python train.py --n_kv_head=10 --vocab_size=8192 --init_std_down=0.0 --lr_mult_qkv=0.4 --warmup_steps=200 --schedule="wsd" --final_lr_fraction=0.05 --seq_len=256 --doc_mask=false --steps=10249
Each number is 200 + 40 x the weight over the matrix's rms, rounded and kept within 0 to 999. Layers, rows and columns count from 0.

# up: layer 7 MLP up, 1920x320, rms 0.0819, rows 363-387, columns 192-255
# down: layer 7 MLP down (transposed), 1920x320, rms 0.0353, rows 363-386, columns 192-255
up363,197,211,191,151,219,292,212,248,175,166,239,224,168,138,270,184,178,210,195,95,216,259,140,140,159,218,220,248,222,130,138,175,190,234,214,237,216,203,211,194,231,166,202,177,182,195,165,200,272,232,172,228,251,268,191,191,147,222,180,192,250,247,260,244
down363,163,184,185,230,173,194,163,137,176,182,225,266,205,327,156,200,251,246,194,239,230,210,198,167,230,279,179,178,189,175,167,231,230,189,194,276,212,163,147,228,222,246,226,277,132,171,184,188,221,150,198,162,277,203,277,176,181,176,117,155,222,214,172,191
up364,206,180,176,207,193,242,195,157,230,159,223,255,167,166,166,169,168,181,239,257,185,196,183,244,235,258,239,203,182,190,188,132,208,196,240,197,144,265,228,175,278,194,283,191,195,229,144,237,164,176,126,257,215,232,169,158,196,207,208,183,219,163,170,149
down364,200,185,229,232,192,188,202,209,221,197,157,217,219,200,189,252,230,196,241,179,180,193,174,223,193,249,156,206,263,198,186,199,207,264,218,237,246,156,200,233,200,265,185,164,206,231,217,236,140,198,228,145,166,214,241,187,188,196,198,230,204,222,237,255
up365,193,252,192,219,159,232,183,216,188,255,202,266,214,210,182,234,194,173,191,219,197,145,153,158,224,190,196,235,153,184,109,169,195,334,225,176,231,175,178,207,171,190,228,146,217,210,208,143,189,204,246,191,257,137,173,222,173,198,324,237,173,181,246,236
down365,202,84,212,263,209,147,199,227,194,180,200,151,204,174,197,189,233,241,192,143,207,184,169,228,179,183,175,176,159,220,263,213,229,88,183,197,207,208,196,227,202,199,172,236,190,223,239,218,238,219,197,229,214,185,225,156,193,180,106,191,216,204,196,203
up366,239,198,231,158,156,151,211,215,205,207,256,237,138,215,244,203,214,268,208,265,219,214,205,162,196,286,176,245,285,159,201,247,173,186,165,200,219,212,184,163,141,233,185,130,185,171,154,219,158,170,211,167,192,353,184,244,200,171,197,242,254,196,259,247
down366,247,210,177,145,301,121,177,224,307,163,192,188,196,188,271,255,237,149,202,155,205,179,247,144,174,183,179,278,171,191,180,204,146,158,209,221,130,205,136,172,204,222,159,215,160,285,164,206,192,162,190,81,197,220,241,153,167,259,136,203,187,224,199,175
up367,259,216,184,201,206,153,172,139,165,161,246,262,155,212,191,206,237,164,152,197,172,199,196,257,188,210,211,243,159,183,136,193,216,219,211,150,285,175,140,169,206,282,212,204,216,251,155,193,249,222,193,162,145,222,269,176,170,217,265,183,227,109,198,238
down367,135,231,176,182,220,169,235,193,209,219,235,267,201,242,146,176,212,209,197,256,161,175,158,217,212,106,217,171,308,228,182,206,283,193,207,143,197,271,201,117,220,225,182,248,175,240,235,205,117,174,230,183,196,213,234,189,110,266,207,166,190,207,144,190
up368,265,269,215,231,155,245,157,186,176,201,111,273,258,193,315,292,167,217,238,283,112,205,185,263,193,186,193,221,131,198,283,144,190,198,172,206,130,260,158,195,288,131,178,197,185,198,175,264,175,133,137,203,222,167,189,238,179,211,156,177,208,161,253,204
down368,248,182,172,246,175,202,233,175,218,154,180,195,212,224,150,205,230,207,187,217,165,206,209,228,236,304,255,196,154,152,123,203,204,225,201,166,210,226,83,167,225,180,199,240,185,320,231,214,170,242,236,288,219,163,209,178,260,173,196,168,196,244,208,260
up369,223,181,265,197,190,184,221,285,207,130,245,160,206,144,224,289,244,161,165,188,191,148,188,163,170,150,197,240,160,219,260,225,114,203,251,263,114,166,202,225,222,233,202,174,180,227,234,220,256,183,234,225,186,298,186,225,121,232,189,186,213,209,199,111
down369,248,238,231,219,260,179,153,237,245,258,189,166,227,208,208,217,222,153,165,269,160,194,221,204,144,181,236,248,184,214,234,227,160,165,181,225,222,200,193,260,177,171,173,189,209,106,179,191,213,231,207,221,193,258,153,193,159,231,186,202,219,191,173,146
up370,176,259,55,184,195,193,176,201,160,247,197,161,268,189,222,300,202,175,262,158,236,125,217,130,229,129,212,206,216,157,235,176,226,239,181,240,201,115,223,174,188,183,174,190,259,226,151,187,220,247,96,205,151,148,207,220,197,162,164,238,284,186,210,218
down370,211,178,252,184,225,253,227,153,176,150,267,131,241,219,246,206,187,208,129,300,198,211,179,171,158,170,307,168,156,212,224,200,203,203,168,169,229,239,236,152,259,161,223,242,269,202,326,242,190,171,239,233,209,142,177,249,147,255,174,231,202,280,225,226
up371,205,157,151,271,262,172,206,193,198,211,229,221,185,226,275,148,223,236,194,174,147,284,220,267,196,213,201,214,225,210,205,221,169,209,163,140,153,202,169,195,217,215,258,120,191,191,195,254,180,188,236,218,212,191,223,159,279,195,189,165,230,186,118,201
down371,144,186,164,251,205,177,208,215,198,187,120,189,225,158,192,222,228,193,222,176,219,249,220,156,126,182,205,137,172,256,134,149,193,190,230,260,260,95,248,202,215,157,148,257,192,153,215,141,238,268,195,143,153,160,193,204,154,210,143,193,209,198,249,165
up372,195,182,211,173,182,203,154,228,202,250,209,204,235,198,234,223,139,250,216,173,187,203,184,167,164,207,215,222,190,141,196,183,209,230,218,196,245,155,152,202,226,192,187,171,161,244,175,228,217,268,159,158,182,175,177,172,208,163,181,200,129,253,260,198
down372,295,234,193,226,188,237,239,150,147,103,170,217,173,159,174,214,167,199,223,301,201,131,223,202,247,247,202,191,182,202,217,229,234,178,242,241,173,237,164,226,236,208,278,174,201,259,172,166,199,152,236,170,209,181,189,207,164,240,256,238,215,149,145,148
up373,245,165,280,221,128,200,212,205,105,191,133,249,202,95,254,172,226,204,133,170,177,192,222,179,167,238,219,242,126,206,213,191,231,146,144,150,201,229,197,142,234,214,305,197,181,160,169,190,201,215,249,207,226,229,238,126,249,160,171,251,204,176,240,151
down373,215,222,183,203,175,188,260,309,236,208,181,200,210,222,161,242,204,185,178,253,238,201,188,153,238,189,165,156,213,202,171,125,228,229,223,172,241,129,220,210,213,217,177,216,132,203,225,171,280,112,278,253,171,203,201,153,144,171,168,202,253,246,227,222
up374,218,180,223,137,216,152,232,172,75,222,249,192,191,138,205,153,194,156,202,175,166,201,257,234,219,224,226,278,204,168,243,208,182,195,187,234,250,144,129,225,183,227,134,127,180,151,185,203,249,208,192,208,191,208,204,244,211,209,209,214,234,147,176,186
down374,261,205,244,234,168,257,157,165,207,229,192,270,194,163,183,154,144,250,171,240,267,201,106,166,234,208,306,237,219,243,232,245,136,231,207,266,231,237,224,184,112,203,215,290,200,248,222,270,107,119,161,209,203,191,188,230,187,216,214,212,224,166,107,203
up375,204,211,279,218,152,203,248,194,227,168,174,136,196,207,199,208,213,160,228,157,203,186,199,200,218,224,213,192,211,208,189,194,146,224,168,298,201,196,243,212,158,160,158,196,174,211,189,187,144,189,235,196,267,143,224,206,274,181,228,229,145,168,157,158
down375,304,259,253,289,125,190,181,181,245,205,207,234,264,212,115,206,185,224,287,229,133,229,142,210,333,175,213,165,192,174,156,103,190,175,207,261,215,175,183,227,241,260,234,239,118,113,200,212,131,310,188,180,17,201,255,214,234,122,232,215,236,189,204,70
up376,139,184,178,258,262,227,217,141,306,286,227,268,121,234,201,209,240,216,254,116,226,166,242,143,270,161,188,135,196,162,172,169,216,253,141,219,183,170,115,222,178,211,154,124,245,152,203,204,211,180,165,138,246,223,231,195,155,183,171,224,137,226,228,191
down376,233,169,199,198,246,228,233,261,249,275,197,216,181,178,196,116,261,241,244,228,208,209,226,209,232,186,212,216,201,310,212,184,158,298,210,99,152,143,242,202,189,300,273,217,180,229,212,209,212,198,241,220,277,225,231,183,188,218,182,214,197,157,183,138
up377,261,202,274,153,154,204,186,158,247,134,125,255,158,209,189,157,149,129,235,259,144,211,137,283,236,232,100,235,179,185,228,193,183,150,191,256,188,142,200,219,184,192,127,220,251,208,278,197,188,251,116,183,165,231,135,151,194,251,255,206,245,194,205,215
down377,161,220,198,233,233,210,150,216,194,121,254,228,258,217,266,256,180,234,209,282,255,290,227,188,126,153,201,153,168,221,213,156,193,248,257,202,206,111,250,195,245,149,234,172,195,152,191,181,178,298,253,177,204,206,186,205,218,210,161,187,111,178,211,159
up378,167,250,150,177,153,146,164,170,214,158,213,157,270,187,207,206,131,156,207,254,277,173,195,169,173,134,198,170,234,202,207,171,149,216,208,197,162,161,164,133,209,233,206,246,244,223,147,228,220,179,214,196,175,250,200,209,201,230,195,276,255,163,227,176
down378,276,205,167,233,236,250,253,139,217,122,200,186,204,289,252,224,291,241,188,207,155,178,197,188,209,174,238,258,190,173,158,220,228,238,162,114,149,181,176,211,158,184,212,184,147,225,226,238,259,248,156,151,239,210,205,257,184,214,239,186,209,221,204,181
up379,182,221,178,207,160,222,215,177,210,184,209,216,153,234,155,192,154,220,256,162,182,217,245,263,187,176,209,131,137,200,243,226,177,127,250,170,185,196,184,164,194,161,228,173,190,155,237,213,217,204,238,163,191,121,176,149,161,174,249,143,136,179,182,259
down379,197,162,181,237,192,240,250,234,190,182,179,165,213,222,158,149,187,252,210,151,184,191,184,202,171,170,212,226,158,239,254,219,225,178,143,144,232,217,179,194,248,151,179,135,235,281,175,262,229,119,136,196,255,189,169,216,244,140,203,245,224,205,152,160
up380,155,270,304,288,176,177,236,151,170,235,168,139,191,187,269,231,209,190,134,143,198,174,182,130,113,262,180,202,211,197,171,197,181,186,186,186,242,164,225,212,260,149,191,160,231,294,253,198,269,135,113,192,151,213,264,157,169,170,179,250,245,261,162,184
down380,122,188,206,250,142,172,220,261,177,241,213,200,212,275,161,211,222,104,197,205,147,188,138,314,240,282,226,226,217,128,276,175,293,178,183,185,263,202,239,171,205,225,148,171,217,228,238,267,190,195,260,144,244,211,187,185,220,176,141,182,251,210,202,222
up381,256,284,234,180,119,207,126,229,207,74,256,287,224,147,189,245,195,213,170,168,146,202,246,173,159,135,209,222,149,155,223,229,219,216,213,271,212,193,148,180,196,177,209,229,186,254,165,239,157,233,217,224,151,175,122,230,249,123,184,193,221,235,177,227
down381,191,185,222,201,257,156,190,244,205,197,190,204,147,212,159,236,130,237,174,158,220,147,205,171,205,246,119,177,209,191,177,201,229,183,241,260,236,192,220,165,243,159,172,196,193,200,173,147,194,206,206,159,187,141,231,167,132,178,162,251,239,174,197,224
up382,145,201,221,125,196,133,197,169,160,177,202,224,263,142,205,225,221,243,187,189,208,129,206,152,228,253,182,231,271,244,231,176,263,197,257,203,184,207,182,188,238,223,182,208,234,168,222,161,152,269,176,264,198,202,171,132,230,187,186,202,124,258,131,162
down382,239,277,222,205,154,195,76,223,252,220,137,202,329,209,184,192,152,106,198,203,167,200,134,237,207,127,214,221,169,191,300,116,209,255,235,260,196,247,209,208,257,157,161,206,307,189,198,185,159,153,178,260,226,204,224,202,193,176,164,134,161,113,128,222
up383,218,198,180,183,206,189,198,181,208,119,123,243,221,170,179,248,204,182,267,135,177,171,208,170,174,209,265,235,215,169,234,198,174,182,204,187,276,200,195,165,256,206,123,203,205,166,222,257,192,181,220,225,295,195,183,156,191,191,245,169,206,223,222,176
down383,195,307,231,189,206,180,247,227,203,194,181,239,194,211,225,174,246,149,163,282,219,148,181,158,178,206,110,156,166,225,174,252,246,148,177,201,167,167,207,221,194,229,217,201,233,224,251,174,220,145,197,211,152,187,171,198,187,203,192,212,189,219,202,213
up384,224,188,216,180,180,154,240,174,229,283,225,246,202,121,222,169,162,169,186,123,249,149,202,127,250,161,232,175,251,210,271,172,177,185,247,216,155,185,252,181,202,201,209,216,244,235,212,248,226,215,202,205,200,189,229,213,173,207,149,207,187,239,151,140
down384,224,190,167,217,192,204,283,249,222,205,96,223,158,181,168,195,157,209,210,188,152,255,241,153,169,207,222,158,302,227,213,165,281,187,159,222,195,201,258,266,193,128,260,198,234,139,203,245,243,140,247,192,198,267,166,222,129,287,154,181,202,252,97,272
up385,243,266,252,227,195,126,213,245,198,131,228,138,267,213,172,211,209,203,162,188,214,131,190,193,189,251,181,212,261,149,234,227,197,152,160,204,209,166,198,190,203,237,142,178,205,286,182,220,221,241,152,154,157,165,160,193,269,236,166,197,174,163,232,274
down385,215,182,238,274,172,233,241,268,202,271,160,137,218,213,280,182,236,188,180,251,180,184,215,165,177,171,132,158,212,228,254,193,187,207,243,138,230,146,257,185,206,227,252,179,170,184,213,218,254,175,214,281,176,208,226,242,189,140,178,124,132,193,139,235
up386,248,136,198,179,188,219,232,128,243,243,148,185,246,178,203,201,95,245,205,173,138,240,243,115,233,186,164,205,221,202,146,122,221,177,204,231,239,202,197,115,243,232,220,153,168,234,149,215,146,209,218,222,221,227,242,260,192,143,201,153,245,194,206,262
down386,146,150,266,225,193,208,233,174,222,243,234,197,231,157,256,253,211,250,207,208,209,189,180,192,222,238,147,163,229,176,192,123,104,160,163,228,194,223,245,192,216,195,195,183,158,198,158,271,199,173,180,114,135,242,142,259,75,121,176,236,242,229,166,173
up387,225,302,209,177,162,187,183,228,251,282,172,199,259,244,118,200,280,232,166,149,160,195,218,194,159,195,229,252,244,219,243,218,171,309,242,250,184,193,144,208,184,224,145,220,147,191,201,276,115,282,186,32,176,212,197,174,130,238,210,226,183,162,208,147